{
  "hidden_size": 192,
  "rope_theta": 20800.0,
  "init_std_down": 0.0,
  "learning_rate": 0.00125,
  "batch_tokens": 32768,
  "doc_mask": true,
  "dataset": "wikipedia_en"
}
Each number is 50 + 15 x the weight over its row's rms, rounded and kept within 0 to 99. Layers, rows and columns count from 0. The size before them is the row's rms in percent of the matrix's.

# gate: layer 13 MLP gate, 512x192, rms 0.105, rows 233-237, columns 0-95
# up: layer 13 MLP up, 512x192, rms 0.112, rows 233-237, columns 0-95
# down: layer 13 MLP down (transposed), 512x192, rms 0.101, rows 233-236, columns 0-95
gate233 098:36 64 43 53 41 45 61 38 48 49 51 34 49 29 52 55 58 59 29 45 53 49 56 34 79 58 78 40 58 40 80 55 43 60 71 29 58 67 32 50 61 49 58 61 20 69 48 69 41 49 43 30 45 39 44 78 68 20 77 42 41 29 39 45 33 69 60 55 53 62 79 47 58 38 54 49 63 69 49 26 44 26 20 73 49 30 47 33 43 59 39 59 26 58 65 55
up233 099:45 69 39 43 41 71 80 24 40 51 49 46 53 43 69 49 33 57 43 52 36 32 65 51 89 35 70 73 64 29 39 34 23 57 50 60 39 53 45 40 54 94 40 55 49 39 39 56 51 44 53 22 45 33 39 57 85 31 71 48 52 37 47 55 47 57 45 71 60 50 60 73 11 32 46 46 58 45 43 48 55 44 49 73 67 45 45 53 62 44 45 63 59 69 61 42
down233 095:54 20 49 58 58 47 49 67 53 43 46 40 64 62 23 58 45 25 51 56 50 51 44 74 18 55 40 45 33 47 46 55 62 52 35 48 58 47 49 50 43 45 39 26 65 53 65 72 67 64 49 59 35 62 43 46 41 84 40 37 80 68 65 44 57 51 70 28 31 47 52 49 50 69 46 42 18 45 75 70 41 58 63 38 46 58 45 48 65 64 56 54 40 47 27 39
gate234 101:26 56 49 40 48 32 62 41 25 69 50 55 57 27 51 37 50 35 53 62 58 78 54 39 44 57 39 54 76 67 39 40 15 52 57 43 42 60 67 39 52 45 21 28 66 52 77 44 15 66 57 56 42 65 82 40 33 53 57 55 52 32 56 47 35 47 45 63 70 54 59 68 22 68 44 35 70 58 30 52 17 40 66 64 76 66 56 36 48 57 54 83 54 39 37 62
up234 102:29 51 68 35 60 50 47 52 63 45 60 39 45 32 63 60 23 34 42 63 22 33 26 62 48 23 57 94 71 61 18 44 52 33 54 71 64 49 48 63 29 64 44 84 40 19 50 64 56 56 47 43 34 69 48 46 60 54 47 60 67 62 15 39 51 47 66 25 52 47 37 40 32 30 59 31 52 44 58 55 76 52 09 34 64 52 35 42 54 29 39 35 60 50 74 67
down234 103:53 56 52 60 27 50 47 52 45 56 41 56 57 40 59 53 43 42 47 44 31 33 72 49 35 57 28 61 29 35 00 69 68 43 50 52 66 40 56 34 50 25 37 47 51 35 52 72 26 60 54 49 55 45 35 38 47 64 76 55 50 54 17 35 66 37 71 39 53 58 63 12 58 70 52 41 45 69 54 30 26 70 41 41 57 61 78 49 72 54 58 40 44 78 28 49
gate235 109:63 44 42 55 39 53 55 53 52 25 54 41 42 48 66 53 47 58 39 43 70 56 43 25 54 35 81 59 56 31 64 48 32 51 84 43 46 80 50 52 80 47 29 07 36 50 61 61 39 60 27 44 32 52 24 57 47 43 75 35 73 46 63 50 45 55 63 57 26 65 67 48 55 39 48 55 85 76 42 53 45 49 13 52 62 52 54 39 43 65 32 82 87 53 46 26
up235 100:53 53 50 26 56 67 48 92 52 32 60 59 65 57 32 63 52 32 24 54 40 39 35 41 47 44 77 41 39 93 67 35 54 35 49 67 33 32 55 44 53 53 57 52 66 84 53 22 83 40 34 61 46 33 25 78 56 45 36 65 49 41 71 67 87 61 54 58 31 57 52 39 45 67 55 52 29 67 72 51 65 20 72 62 44 37 33 32 52 59 37 31 64 74 48 27
down235 103:59 49 40 99 48 40 55 40 44 71 77 39 69 77 43 07 74 27 49 23 41 61 40 43 21 42 51 33 39 34 12 38 56 43 28 45 43 41 58 32 50 41 33 22 78 34 58 51 66 43 57 60 55 25 58 63 56 60 39 39 56 35 23 29 47 56 41 45 60 52 72 35 77 60 34 42 48 37 54 34 43 49 34 45 31 46 50 61 47 56 48 54 26 51 67 66
gate236 103:36 41 61 47 30 51 46 79 58 21 51 23 68 30 33 63 56 59 52 51 37 41 48 53 59 40 23 60 60 61 53 34 31 42 41 67 34 50 31 54 52 74 66 38 50 51 61 46 40 48 69 42 35 38 35 51 46 55 52 47 42 60 59 57 49 54 64 36 72 50 31 46 31 43 68 62 61 69 31 32 50 60 48 37 53 72 63 26 63 61 66 58 48 50 70 49
up236 099:46 73 52 81 59 47 47 53 33 60 64 54 47 49 33 48 74 61 15 45 62 64 59 27 51 56 51 41 56 61 73 30 50 46 73 39 47 66 30 81 51 21 45 39 67 74 41 18 46 38 46 58 41 32 48 47 70 34 66 66 50 40 54 35 59 58 45 49 18 67 52 62 47 71 68 46 35 52 56 58 60 52 68 28 55 25 47 58 23 26 42 53 54 42 45 36
down236 105:31 45 55 16 45 45 49 51 58 20 71 44 58 66 45 47 36 30 62 59 37 65 78 66 53 64 36 21 63 17 37 59 42 74 57 38 44 45 85 56 43 60 46 54 34 55 66 65 32 64 46 44 63 52 57 41 36 51 34 59 38 51 66 58 39 36 49 60 69 65 73 51 50 49 44 48 63 69 35 66 27 36 67 37 38 00 45 62 40 49 50 45 35 52 45 68
gate237 101:50 54 16 62 54 68 36 35 29 53 42 50 44 58 57 66 43 57 47 33 49 69 53 61 55 40 37 41 45 63 53 53 34 66 45 70 48 39 46 47 50 65 41 22 51 68 60 42 70 48 39 38 31 70 64 83 39 56 55 62 73 32 73 52 13 60 58 45 62 47 75 60 27 80 38 19 44 57 52 42 48 54 61 52 43 83 56 63 40 64 27 62 58 28 55 26
up237 118:24 26 40 61 86 60 36 29 37 43 55 55 59 27 60 45 54 45 24 56 35 63 74 50 52 64 39 30 80 25 39 65 47 42 60 53 67 37 64 62 43 28 67 74 62 28 55 22 55 62 21 82 61 46 57 17 55 28 59 36 20 63 42 61 33 40 46 45 21 43 34 53 61 40 22 33 39 48 40 56 57 51 63 13 66 43 48 31 50 47 57 56 39 60 32 49